config.toml
head_dim = 32
rope_base = 10000.0
lr_mult_o = 4.0
beta1 = 0.93
final_lr_fraction = 0.1
Each number is 128 + 24 x the weight over its row's rms, rounded and kept within 0 to 255. Layers, rows and columns count from 0. Numbers have three digits each. The size before them is the row's rms in percent of the matrix's.

# gate: layer 6 MLP gate, 256x96, rms 0.215, rows 214-255, columns 0-95
# up: layer 6 MLP up, 256x96, rms 0.215, rows 214-255, columns 0-95
# down: layer 6 MLP down (transposed), 256x96, rms 0.235, rows 214-255, columns 0-95
gate214 098:131109138142144150138138147148095115161161136088093108115097090120146104129145106132120103133108131124107094120109163124104133125119086136143114146133170138162123160181129121129133161129145120127133073162117081104105131144137125105179111129140133093100119097155129091083092081109169158153
up214 101:093138145120091132135106167078117137146121126123107157091141118138147140085128152104083126138132136131130139151153141116153120147109113083144129099112150076080133112115142149143103125119100135134129130111157140123126064091145140133149177131136107187158130157112141163142164112167176116140
down214 104:133171107126124090096105144109155114151114099110083144141169107111141131129134151123124116132126078134130137120134084126150185083070150133104120121150121126123139124124138140097145118102100111154125153157105131116119104152113130112139137164139071188091128107146086113179155134142119112109
gate215 102:122113157143098137143142141137154127167151159140126155134109106189176127138135143151134124113136164123131132157091152129093130176112163134116151134150119114112155119114132148140096149170142121186088123099124092158128147155096149126140108116129137159185155098140161141123069104126136107109
up215 094:144145111140149144146183135117107110071109147129109104088131171097165129095155111108127134113135137164132153096091122109151144130181116101119135176127111153095124126100118083136118129108159146112190139120115168126125149094154108128132113123132160130105156150131124135167145132149124143181
down215 097:142138128107164167129087142100130089089158149070138080167136105140096151117108143129109145126115124109094122107192103155129100124122147107136118071141111116155124121162134107143146100117151134102126161134130129118160127175154160125162159149109120128106135125158146131094140158109148120164
gate216 093:139086168140117145121110088161139166119103145126140139121152083100105122096139125071152142132108124102148124096103159112191156092138135140149106141086141137120119098092110177160110127138060133099148124136103110131131118137143123123139115155167113119113116137145129107143115126127122155185
up216 104:184114101174129111124159109102122141127127123147108135109129101100112182143118112198101151125112136126128136131088139125117137147157166153099136138095117152121156126136148131111146137158153157099137102104097143124160174173118155152138081154130149129166138102120117120116174155120121166105
down216 105:156103133124175130145133128141136180124153129133149101132090088142076123114104135085153121117163152073130113136087146108148103119105117125188130108135137085150115085128081135153144155167078152112132109145103098149131144113127117127106122095146117170136118134126130138111105144134095116156
gate217 099:088093139157163173125158122155126108101125175111118124090116170116090130125097145088165137114154095132111154101101152130145117140136154092123107110089102171140129111097126181170124139136168113136124122127158122155129156147135116140096117184109127129096130122120095115117125114106117134172
up217 104:115181119154145171096136131149131113110125162110078136055130168128087133159136101130143133137095116104158132079151120143144122140108108146123142124130123169088139131126140182156130160143131099157137091126094145146176128145148134131173136099132148142169139098129109131145124108140113119103
down217 099:110104155110146095160135136083170152123106144157110135094106133176121069169106110133100148088114158145109124116117128119137161144127084119111172162098143095112145130090112131123095100091153117129097124127112172139112117118099133163120138152096123152108113140131131161116168153158113148122
gate218 092:112084120144126116130138139096150173166141141101147102125148097128110145130118112159088168083122181117136124151106127106092140182109129135149177141151129133088142089085139098147132152148119098113153108125101115161110153119082175094138142142122149150141118144126102125119172108148131131136
up218 087:131115122093133055089166148141123099102087142123108113167124148152150131126130118109111119147103124109116095111160084126176143096158124153145105149112156104142119122141133131144127133152156162163111125116113130109096126119111156140124103084172093125119129149150147110169111098134136182173
down218 089:131113135131183155125126138149102120111136113120101106136150139124107122129140117138156106132106074115142143103099137127129158082122138145130116146084139118077120105136122174098118108110092150173132183107194091119108126121163113172129103115101084138120142144120154130180116109133128161145
gate219 095:126120114130119145147103112108128070158128075142111146152116101116112150129125158124165119159217133125086111113118123140133124118145149151111149142122172110101154163136119149124086163106152170089098120115117097106154143150105140107142125131162126120107118111120146150130170131142127184105
up219 098:158123121136135157131144146116178134096172132128160122118132091125105126130127123139168138132195119158093097095098107095133144082122182101099144140110151156111118115151137175149109147133174135140124141092115119112147141156154153100135099115153098118113096086120119121164092111113131146105
down219 097:155152153141155146102130097099114109088172099159120158136124128106137154124127073112149155112112146147108111117138139132117092142110137133082114075093116166108121137146105160127128131146164100075142142066101135129126152152123153116098118130116124093132117107128147147094091116126115097074
gate220 099:134120117092118129130132153118135131134154123139110094117160113119108140113093136144157137087140108125102129126136135087148176123118174164134140117153135156068091111099098131110150119156166116132137118097136127118077108140142096152179106083120091162157101068093110139130105148124150144108
up220 097:138137090107103158114133106107102137079159137091129099107119110122118111144111173098137148122139139097072132174160147110107107148138083121148128135122139144113121128152079160130115138146150163139164123107118131130148128145095085166159171161133130151088097104082118130120122145127128178138
down220 099:136105163131119116148136115096086154130143105133103106129097172136115116096125082098152109104112138125098152140153087136122138126169131194066124104152152120107173140119098139131131114157152138166129088105165134086149145110119130127161136127157103104133101141109096092123156142144156138136
gate221 109:097114130096156090110102136118126158120041113124132148163138155102143152129141085112109121132104098115108080119106104156107118147159110117124099141144139132091143098160161128111145152114130140103156148133110125163110141119140114096116115115136113144135099150079157146146165111129123189162
up221 093:087153102134112084091119127129140131111163125110146122098113170131153113132149133155155136160138091126117079119148146117090098142126164150100146102156095143108112162109126134164107162125151180123129127139122165118077129116113160136147109153093153123134098146070094158093108146115133142143
down221 096:107101130085128156180152126141134147100133153102182147125146072110107130156110117123143116189110131091107156140111175148134137157120167120141123090089116133135127114103133127179116145163083179114129133114174123150159146096154120126101138109128094131130119114143146100113125114136124129114
gate222 102:072095113171158115175162156153115154126137119155176096129136125099134172117124158128148121134097125106103112116137124191117126100159133110102180139176126133163127166151145128152084122113134135134103105139082131104107141117139164130134109119121132134123112164140121099130139111153147094156
up222 113:129088133167062179144136126094154117154106166099112120125069162131128135121105150171136157116160161123123157130156134092137128121097153132125150101132123092079093114100147117140142093145164114124114110136135137113121108146129105110126092129125147120159119114116106098181175114134117134140
down222 107:142150128157154141106129132132092113149158093125150111132156162162136127102144063114092112177127125117137134114109143140142145124131125117146087163139129112131177127178132136133155126145145184150096181138114122164144144113142168135122111132147087112136110102108158158116132183100121112093
gate223 095:125111080145124145122130127164141131134124099106136097149093127104112142117158121147080101185141092153128096133134126173136121129151124098140123133127092118127108109126145101161146095119135177102115061152121148094109126099129114146155096101139140123087131094098078129115131129090136176145
up223 107:106122130162147098153109137073147123124131113133124087112182159152116132143158105132106154092116165088124103140178137107141119141117132108147140116153148128120164121124163165143182116150121097093134121125130121141156157172171142159136129144140097105125119137115176140166129108164108086112
down223 100:142134108136140138112124131119108091131120123135140138145160168132153135138161118130114183129115120095102107110137108143107095147092119099072158136086120129124160177114161132141132136123121070141154170140125124165126200117164138124119167122130109098163118128155140139136091143178151112098
gate224 087:161134153108159127152153125122097145102116174150112054085140154126133101133133134095122107128127110096169132154165172136110110131175132167082147103155138144101096107100112102107118137131143131112153121093103125153125136102105119132104152129111086124141093151175137160110102104137133130121
up224 100:124105158142114127127168122125120106153111138159128130138099120133119088112164142169152143155065161130119134159153155147118103133162106103110119127152057127119118109154146134118145116133081127069145157148159123100137132151100096109136099151136146184095116135089150096106133141116108118123
down224 104:105127126167135152118117129125153128175112128139131168133122145138121128146166164123090160113151136100126161132149088156103118104094091152161140119100103155108119133135130141062111091131127120112078076137143162150188127088097151152132092120107108128158144127098134137149168123136139142132
gate225 099:099114094146131114098144140113104156112140131128096131079095114132151111135187147110151147156100092150144127148133150126072151090161137118139108136144105112134117119121111149121157126110121143112135118142072118125081118132123120100133149071143102133068124149078158159143134097122149148165
up225 108:143118118126130136094126122112175131089106147125179138125122136162153096078118156144164161150169106166103086100189099097106135117142146133128139099119137148117091122123146116129085177156131095121132121148150156123106110167125107115142145124132097111121135141126121129080142141142119188116
down225 110:119125120098105124135136117141115137116162092142115139114120112125143078167162129085104119141136173119069130120117138136138150110158162139107099131119097124128140136160117179162150103099112150181171132118144107163127118075084102147172118091120142148110108104149113133123083130141145095126
gate226 093:122120125131135100141092102158151141076115151168165146133092172133108105138178130100133099131108159097143124134119124175157093114182140170124162163137116121079137131111098123110133148120154087131146124123134145133145116142066113124099139135133103112158163103149159125127158139129161106126
up226 102:139151147132124107122082147123145103130144162102153157128112094099152096116141137085113142152108115148109116107066146128205101140120130196126107171131121087116108127150116117157159154116106131175126125124132125151120142109139133134124135154129107133116102137119090149186151099114132159139
down226 094:129145096096147100137108110104116131105116122142171105121181152126165122089139088148109123148092114137112161130103150125132107167164169162106088130158118109137095103106114144133126147145090103106134158144131119126084146132133151148109123143155164139149107154135067165115158167096121147115
gate227 111:141137138160067154075135138134120163101161149113136121104082109130081083124118104137121121132108143119135102109135101109098147121127160130110093110097114140132172080119152129130114153108127132118115115099115147137152149146117119143119129075124129125098131119119096041127089116113106130093
up227 105:149108098114114168149149126157114127139147159115119160132144124141155159144106120129172133098093160142157135142116120134167152189136160097127136092152095155085091167111116122129143158139152128110108146088103151164144160173137138121165169142144117120126140142166174156124143136110102145117
down227 104:160107156146161113083123112115136129149102144118120155140106165088131157165120129126118147138096134117067135085130124149091137116117149161115125135118140115090141154096123137152109077084159142171112125121138139127108096069138145131095089112114149100112161176101093126123141122146128139105
gate228 097:111116120132140076133152152141171111147108097163117090184151109115128121101144172146143121125104131085120128080155106144069119128087106129144114123131122148120157132184085091098138149126080127122110112136097132091138161151131153145136121140091135147137137117138118137119075141144110129148
up228 097:107139144131115142164150118121116127140111097135167083168127127103144130101138163142139108121098102163132074083179120107112103108161113090115107109129086112148129124123126139137141111118137174127100143164101133125093119114132106153171086114159127143142148107115107126132064087087152129133
down228 095:105126144118163123129122136100147148135114136119139147162124180125124105146146138132148149152151118168159143161129112140166116094151131136127198136166138155101096101112130110144161133124122099142126172157136136133120147130112088158136097129109208116091120119147137137136145178131072134100
gate229 108:107114077149122115120124102107110124122143139142094162135167156092116157101138086115131115100144159124169124103099139169138115129111110150157107080156121083159128108123154144164155122123123122099158127113157122124124142135135123146082142081139105123120147119081100127148112155072074145120
up229 099:110143118162120104100122112148126112124154129167109154126111197127117101140155053161114149120136143131172101140112126152104109127133107108153134136137125120110138129139122125149115111122149132105117110124183151111129108085168138118107096089146160156125139145090141148122141198092084141131
down229 102:154120097116090119116172128141114138121138095149158155104144118129116135126114167104154155110188147130099144071137138095137126131136129112170088091133121118211134132111134089140158158175096155124126119116137114163140132148107149116150166114117122144125116097134120105102111084118144109145
gate230 108:124167153131100108148089153138161097127127166108127170149104090143113132115130149155146147064104166102115098108121107139135125149124132096119132161159082116159141137149094101131124104112154152129139127120095130149116143191147135094166166163129087113138152120096114155119122159122120157127
up230 101:152121160137135138091158097139137176121143130107203114136133093103164127041137134121144127115089129109116156120114125132131136096135146122159125096083098118122111127116167104159162121101136160162152142120145150122139133139152128099143116167127156101110119142145131144139096154178125131142
down230 102:153129170075182111090122167135153103123109149111139164140118181149157076113118141125094125122144117101156134115113115140086121090139155122124119150135098128135123112144151129113135116121125114118125123095145102135104077110114152136150186106104131059134126101166105120124118109124152106101
gate231 099:180138087144094138140153093155164105158176120134149102127121089088139122094122144119125121114126159141093106139112126109131132128114124158138116129139124115130122135118129105155151113093140125129154072102082166125089083159094086129143108074121152141085118127106123108131130153168088131119
up231 087:134111111134126129122126165161179141123120107108131097100133115101143096124150158158112106100104141135149087083104149108154159104152152154127153206142116141120128091159158111131143139147078147151110104133178144115162139131088119096133138141149133120096120128146096121139144094163149099119
down231 094:162141090076101149176180092147079115117138133116157100144133120138147101076118155154112085145119160128120125144133125135116115121112081138107155118092160123134138165133098146131133102144124128145130115139085146156108110171145142112113114121115139130148091137112130174143158165156139172143
gate232 111:085110109170121127157102087134124109136115096104147094107124165137112117106117116106117112137175121150148148104157113166137133117170119127131134139102113142162146150111119154146106135109169135076145133136130135149125117134096112091099117128149137091140155107092161121152175185150153100185
up232 114:142119148136112165136152103106143163134109148163108104163082110132108155124133117103098121150117133161150149138098110172151109117119148103110129140114086122139156159118124124142155161092143145141103161121104116123165130103134127132106142096111079104172084119143085090105121126201139136103
down232 102:099164172128120130160120084137110155148140125141136117043115158137096132132128138128138117104090139121081151152100149159112170104112093121121139136111182089107125151132127116120126104146150123147085121095117145100120142133139130112151171119122136107114160096123190122114133118132118090154
gate233 101:144106113096132133134131076096109146134125145127140155156135105107123178104117146090138121115118132150146155131152117127124119149093118130125107143149163120157141181123117131175128123131118140133138096172068086105140179165141146152171109115151143125139131164111086129065121141130122164163
up233 103:159130103162142121134116133185120143161086112106166130125112134115125110131146113159131122137133100139106097108154085130118101131150164102145125180166138127127129096151086119141147138112112137114113111139120067101182157115151133122167104140134120118113149115158072126144171117109113178159
down233 097:140112127120103126091118081126138142150076142127140114147142126137113148155110159122148121120138142142182138104104081071138135137141113150173127124148152150145150134110150123117157155139111161108096137128136108125069119191094106126096108113120124135144111112089121094123190125098133155158
gate234 079:112172084149199184167094158127124106112120108150178132133101156137159104134100151141094102130127124129102147131135120135099112121132098116137108095133120110173164151093165112087134152099132125138130146116138129124134125129102137166098081131120102132107173143093147117137109118144122146100
up234 087:120106166108153134107099124114097149161137134143085098105127136144106125112151125085149108123141139133117113149219108160122141135104158133165160103126070134129104137144086148164101164166128127135102116126129091120163133129133105091131144157161133127119112117155131135084133088117128117153
down234 086:136091121140122117082137116158108131118095153126137079104163123059138130136133128155077151123118109124183126165098156114148158100171158112124117133143155125092140113101141101151148141164139120152185132126145137138075117144133149130169167133112129102147130143133141107148092138149123145120
gate235 089:152119158091097116115084146117144146148101129124146130089117143155124114141155122127128153152141145146159170131179085163103134114084101139134146132116109159121128139160089127124124132171130108155104153150167161133144095158110134100154129144129113170129065119098167127117116106173098148127
up235 094:139157118171105101113111154132115120137139129085146125109123157146123131146117122133084070148101129088111124131115169108132159128135078160115163083120098087126141152117106144123138118122095162126161159110153115109143133124114116146106077091121129146135146094109135087102173115075103147143
down235 099:136114157137093102057100185130072132132132136135164118082108164128113129144125095137106107155109137052134136128125150114110119118124161120140105100114116115114099160125122132120136104134110172113176158142117086106084135157105133125103123121113121117135163135155111111097136126135113156139
gate236 098:107121153098156134097104120125131156163136153124121145150111151084095155104124108123139114132119165121107092179131119126090152133156153166058105139130144135143131132138094144073107153121112117140157126093136108132126174150133127161099081133126122128124125186142114103150102107153127083141
up236 113:130151120085121149122103148094124122128168146140150103081137112174134192138102106106101165136145090112118111113167083111131125139132160110151159133129106156134124113132142164148111151151147117130073112114107106130116110122136152141094152096123111121164117065124148113086153098154103132115
down236 113:115130093125133133138179111126119119151100116118116126139105149071116140128155135152144086153126172156159127152110168097119152068137144122116090118129159104110113154123107123128146125131113132146164164143155128144158194143115125160121117132157180157099110178120132145144105158149155102131
gate237 092:116159117130098129153143158180148148162165098116131140073151112132115173159165153094125133152125164135114147124101175139153180081143130156157160120109128123148109134112147113096172109134129146144128142132156123093137123131152114145074136125138109163116115124134138092106143146139113125079
up237 089:119123128094181108136117130119100153109161133117162125131148123130107145130083098155143109140138156119163145141099122152151125101164123177181140149146131128100137142088165125135189117149070170154166163107131104156094097130090093105122112123170104145134138119140142118138142130126126124117
down237 092:181168138160167115130146144122159104129182176101147135173145123128134167157127119144078103111110166127149113121076127155161135139132098154090118140127120133141123157148174130124128073135132143169103150107130120161115117111099136143125127089146107102109115125144142147141119110164142152153
gate238 095:109102114101095138101102103128137135066100126103109134120162096069164091148119151138136115144111092113145121111119115127147136151156094152089139134182129131102094125103112143135125139112184125133121175137128113138129144107145120126161078136128117127152149095160091111162147170112101147126
up238 104:132132141105076156129147143150095131122183150175126130140170108142151113119078133105154157100110110128130117159115107098150095151126107150120102099152120137131122159094124155137152136142109122111107099123127142155127119123108118135143094159107143066132125163121108094146119204155165116117
down238 105:134150128138111138123127164117124140144096124154128106114134090100207117109135129110125136115108169117152153090141116141110092139165111107137140112123106105139134140110169176128139147108125080126131153122149146164099148115096119134137133118127165084094119129186115110113096154101066140093
gate239 106:144125157118171160160130146079164102123136125139191100176104146134137173106141092124124131087158076123105133120108118118111143098121134121113172132121089143101130126151172113135105107098149141129097147103129125109141098133123182149161163103142121152153118125132145138111119098103131156155
up239 096:123130129136098097163101170120179108147141148135134125138167113129157187146132126086143148151124160127125145110100161132153136110106174128135110156185123116154098154153149094130132133174109156108127109149134127126111104109156156075123146138105108164126129090131153164146107105132114093097
down239 092:109105124105104131129107153120106130110129127147164149146119110144129125135128180111129121108145074124155106124129138086102118105169124163159105094108162183129141076096126110137148145088087131108158077151140088145109133132100116108154092111145072123128125130142123138097147117131133174156
gate240 099:125171133106137171172093102128153140107142126098159104131139100085116108095144139147153145132128143100188109098157126152157160121127102150155128160083162120129105118152111138135168149148120115092091168124114075103114137128131125118143105137101120143170146125155120125118116174135093140099
up240 094:163128108102087151111153115131115093132161147155156097156115145137112086135142137182094138059111141152109114134154141084117130116099126154121154162117130138099145144106093111122179140084118132094121114112141116112122110137100113140119087136136101108187111110129136096136120104115095120094
down240 100:130178167136144175173139147140135116136137122097155129150159080096148106119122105127136138178116159117147107111125117144129118114137103107145152152074144135104142119169164135152143131138117139101144172122128121072154141091133134119124126115107129144168141088192094131154127153128101134099
gate241 106:137104105132113168114085123141197164156133145171108065085165131168137139146172127093119129132123153169147136137121123105126132152118152131122151125168103149146116116132174101111109101125140134125110096108137163100158150114154146093154111129141103136087141107100119147125161147115131146113
up241 109:156148172127119117144143138141098126108148122127125188131141144156119186101113128153126110099120117072118143123139119153119141100097086128145144124111110118142165121135158166105114160146144148130103146187135100124116146140138150129094105110158172151165157104173196126122107124115131117143
down241 102:125138106100152096143146163133096127163122163100090120125121127109122105124094148139148135072126124149124167127109112088110123078151153159133081149134116112147189146151129138111127145099129133122131098090113116139116150139105137095118149169121125200130160134143136116078097127102105121155
gate242 095:115096096152095111152135159135191121193144142093148108136145116144099104112128120117135147151122152098108097153079163129136137103097166108116114146111121081110123089123187123147130092159142143121111127115143101099128123130156131120135106123162114140112121147119080185123147144113143111136
up242 099:155153142115141147155123133111101136102119121153086169153142147073104121122141125098134131103129106135125165117153102117140132152117070101105108144144130131086086171114128104067112142138160153171138170138126102149106122091130148083131138123115115138155146060142118116147126095141115132135
down242 093:101123090149145140097143145137130105134165118107125125111153057153139150121135132139159094170121127118190149060097121124148103145091159151100104116131178137154154123133141127095174128166140142140152122123118119133083131142107100128119108157112139169139139117095139131095111122111139126159
gate243 109:158121132077133097147110113101138107113088151114063097120121078144124167149123127127137093144126152123135144125132120172135180130098116102135132101128130097092168125104111131160103086120139143077120179149112138134099148131109124135091102139136116163154128119087148156136140102100134157127
up243 107:113182181123098134147109132108079117092118157096112154121111118079138129147134136119109119143130133130148121116118139143164187119131114162126151084113167149103115163115121122146131116112141104170137204142143137144118175147144132114115153121130115135186120141096136123120134110153092153108
down243 104:136138141091132131120133112104105090113100176115133127148118146144117119121094133070095158142142134134149126105148151133132125078118128164121170109086069113098134150111114177128099089131128122127161172153113100134092116138120153108105096131125121107153123160121158162132135100107114117065
gate244 105:122137106112044127148131210138142093131106085110138111149087118138117181137100163092095141125135171116127124105125120123127132143146115157135097118116116107128166148116154131108118132106108112159109141147143111111127121134139078146127164104147125138124153117137118129122132093153158178159
up244 090:152134102088092165146111130113133116105117111107080088129081114101088147152123133107107163113156148088116066150102139132147136156104106157124085115142089113138155126123160130105141167087103140131103135156139132123105136145135100159185104109134161136125127086117127108133132153099125114131
down244 101:127125130107097108142119170129129078073136166120105121201100137142123107096128134131104120136141128094124087149115130134118117109138097153096057120118100099149148133118129166099153100109117097101124144120137138112141124144125088135125127126123144153191153086114115111120133157091103111148
gate245 090:161134117147096131120103155101147121114188134108138150145139131124160091146118113131112125145075047147105130119145136143111159151103109146160118093192147116092107156126123105149119106115121139118144150101135122106108094129136112135148183089168098125090126143111141103137149143138111150117
up245 083:121152121131086139087135162117138116113127116152104159131150158153124110149136115089096096077070089143118122131157163131140141108085122157168111124150164130118119156157097082107108152072097147109123146110145113122125159174166120138151114146183117140153141118125101135136126116126123129117
down245 089:128149137115126109121067116163162149115172118148113151132143207142151105125146127115145135172094120164119124139162148159103123121139141126144158089139123126128155144081087098116096098140166126151117167102122093127117129141120145103095129119127120136087118132113104123151166101109167092140
gate246 111:139137089151128131101127110115154124144104123091151108136131134117145174169122155127095123112116169134133096089127082122124161098089116178116090100100139127160147108110173084160125109150159153171121125086116109120091154180117125151106116092121100111119115133119111097111117107104131119117
up246 108:128141091137146089126141147097085113120175151151126162131116107150123114114165116149130103087133113118132176132152134130112168168098145110107136105126099130126135136099084075113134129127093131080157133108104147120089139162103146113149113114135160122131171146164107119127165088141163094100
down246 108:128127158114150086174119148143136116122132134124122167112128116135115122148134093132150105129124138138104096076133153138141088152121129148133139144131142112082154097150155146143130091116189137102131153204156137137184134068147108131108154094119179151141120118139144125140138136121088145122
gate247 094:079147150173150118118135145118142115155099115101140122145106132099131161175157191113126122139143119103135086148126166137173115118122117157144141116144139122131155083130089104111130142164123133120106122095099144113105124132139092125115159150109114142123152102098154154172141125045114136131
up247 087:142140094134136076126112106097112134129130177176141098149100093118162120180119125132161101117123112075144083140130173156122136141161078154144119114108160117121124122123105151100131127112104093135139104140125151096142131065137091152071149112134125120137119111116111123148153120104123107130
down247 096:138122109158140120111122120123121114123119126135148093159156149108151100120144147121139152142142125084122096164122126150117108126100119144099137071128151151180132078162118113167119150108073093184106139132134143088098108098123084144151164130077159111106130154139122115106112085120138108113
gate248 089:102120117119143131162180135149102158163164120147110176123144099139127162112147124138118096122107133119150135111108143179154126125154136147113095122135152133141107148125084109101153096097169113143193183130118115151155173115109152125117137128103151107141087169134097143122128148156147154104
up248 100:139136158159092124115099118136131131149140164142142108100154111125137132136135120155156149138120191093127099123133166086152150132165148183123108108089111111107120125096118130109120125154142074171124093154152124137127135136153088180117134105101124174133110094097138119102143168131147090111
down248 104:154129124120151095138132108093168101125119161133124150127115107107105172150132148100133119170131141111147121142124131162172104117060124122141144166152130139160112126121163129111146107161103125073132128146106132084101147112172117143117115148122143136138137142156147104178147076111063115122
gate249 100:117087107093093130155181144148120136142153107155125148112124107109128147144132167125127105108174103113148134169150130123148073137106103154116156128127152094122117164147114094130088178076162115122081160127128119132115161110114120131113123121132125126090105170155161151153112142133089113106
up249 103:159135137094105102098198156099081151086107114143155079128156137118128149104132174082125138084158125108133121150120126146095089150121109143141172144115152097121096142152090146124095148127126150164104136117157132140100146120140150110140110126126092164122141144112125131121170140102150134122
down249 101:165096166109087130185184126111126153118133106145103128129112108116179135108129151127145124128193114111144135158091112104119114107154079095105138130099111094122126144141101134091140173144138106144128142127121112129144139093084130099144129123148131149099110117134105157173129088114096107127
gate250 100:103132148113118154093058101139176098127116160123151141125092111129154135167116110090168133138090136112129149125105159127137128165149136167055159127141153117107146148081113119128106116147114096153099111114135151151113125091130135128136120120089131099158139144153127141120082130144127097151
up250 101:063102142102129116144101091170125142108140099145136144104114113124128087144110146156149104078111141151151129143111127127130176135114166135149129122123104152173134147114156106134144173166125120131143099158137146160166118122087107120137113100143102131116108097098151106105090148155125072153
down250 100:119138171125157107124116133096105095120133143137136166097124166113143124138136109138117104144090139157108144116139131157107115129138102162072164150148141088084157183104144150117120089076130085151093113125124150119111104071156139124125137154137128102178125137146122168134100122131113102113
gate251 098:100162135156127162185099152123149088184121147107125114156103145133125147124105109107105163139129169153139128142166131125135123142113092118144120110122146131120128140109156101120135136114127123167092117142102086100126110133158070116072140119109088169105107113134152112102118134088150096087
up251 100:153090157170106141084130134152190118104149100145103157126142149116125125094130127150143127147102152074141136067112106145110119103157105112166159125130135149117163095096125152128153124136137120101179122105123143143125120163125142124142130145143165063149130132140102108126127151153090125155
down251 100:150141160146089133130147080108113124122160154139131142120137106116109133134110129121124130092167133148108097136117086114110122135175142190116154140110051133130165137133148149119117140124156147113102157119127117096171151099136194171154114115145162098121110147131109154143097147147154123137
gate252 100:130136120155130164149122140109146145116099130160142105105144116144089071134139130139142148128139098161118096094112138118106101094148126100086096116098123120106121109119136168086113169195146095108093152153172166146092137146116127122120111143138108102078096151123150153140108159146110138126
up252 091:106114103111110138153096091161136169097140130133130089108115086134144135145119124144151150112130108143103116126140120135128161169158147120082072114112140094139152112112134165125188113193123130117114139135178151126125178121087125124123102127117108079117127102109106137127125179132151111126
down252 092:131122153140135141127122114120179152128101142121119122116139142120124101134116124159100119154172097180169115164136129130137092096129087081142144135102136139082102120104107130159107138174090116115125123147137131118119128182124155114100102105145159101125107106139128135159117095111094045122
gate253 095:100137140124106147113107090145118125120121139095144102154155108143146166154142131135163103093127151159146116080094150094128158134121057106148122127146141131158157145138150175138102118123122095137072110161128120136155104080133069107149095141103157139147120095126109108146105126104116141123
up253 090:136115142145134118123165140100130103175152140113181121114100099137123141113124100121143148143112126127111117158158113140118129142141111137117106103119102121149124130157153198185103131168151130147127088138139142095152141132094109196129130165146137132106128147165093130154100162074117142092
down253 097:124091140146122093166146143132115116103125120163090074095084116101098107122133091145143168146148118076121123144103141149185123102106162118082098140122119139157108093119114115104129150095091119147116141123122087115117145136092160152109147129105120113129169154120097143141157095127104124108
gate254 103:126137096118156156102112087156134154095113109128153136125120163135161113107080123127150103094137154123142135152113092155158103120117097102088128183129133093159133102150131122084148152127149138112127108121098134130093096144172145126143092100170137074173133135165136108129114165120105132131
up254 104:125104140147112112162147130162110129169088135170151124105161148128100137147124149084147116159138143112119154122157132144142150130173181160101144092106135171142112151143149151120117139092129165137098115141129120155120154161152137165082136123130082129105109108135152159111152196122126127114
down254 098:114100112171107110154109143138116158139186137141145131152155124127100129134137143098149131155122130089091129098112153107161171094156182115126185101143185119135148140101121128120115139126127136103161139099140110131106126054129140099167150130114130123121114113168094122135125103143146137093
gate255 103:102076147127121155151103115120135114120110158106149170183145120108114149126092164108128132132130136140114164152125145142113126175156142136104089101117129108109123181122140126141138123157133150135141168122165166142125084131115165127133139134122090060148133084133130132120086190122134148140
up255 093:118126109130137098125145046126144129121150142117142125141152170164163118106143167113173152097122083079134124123131154158128108116106125137120121113149135107149119137117096151136105153119095137135110093118104167140141114091122198128095102081133143099127142121125155161154117163112142124097
down255 087:140135129163135111139130161141110144158142153191129112132126172140106123146148090151085146114075154134107096125136128131163151126129149142094133172161144129114164063139117096118136074152131136128121122144134124117141120125136106166175112108149153150147112151111110115124116072153142084133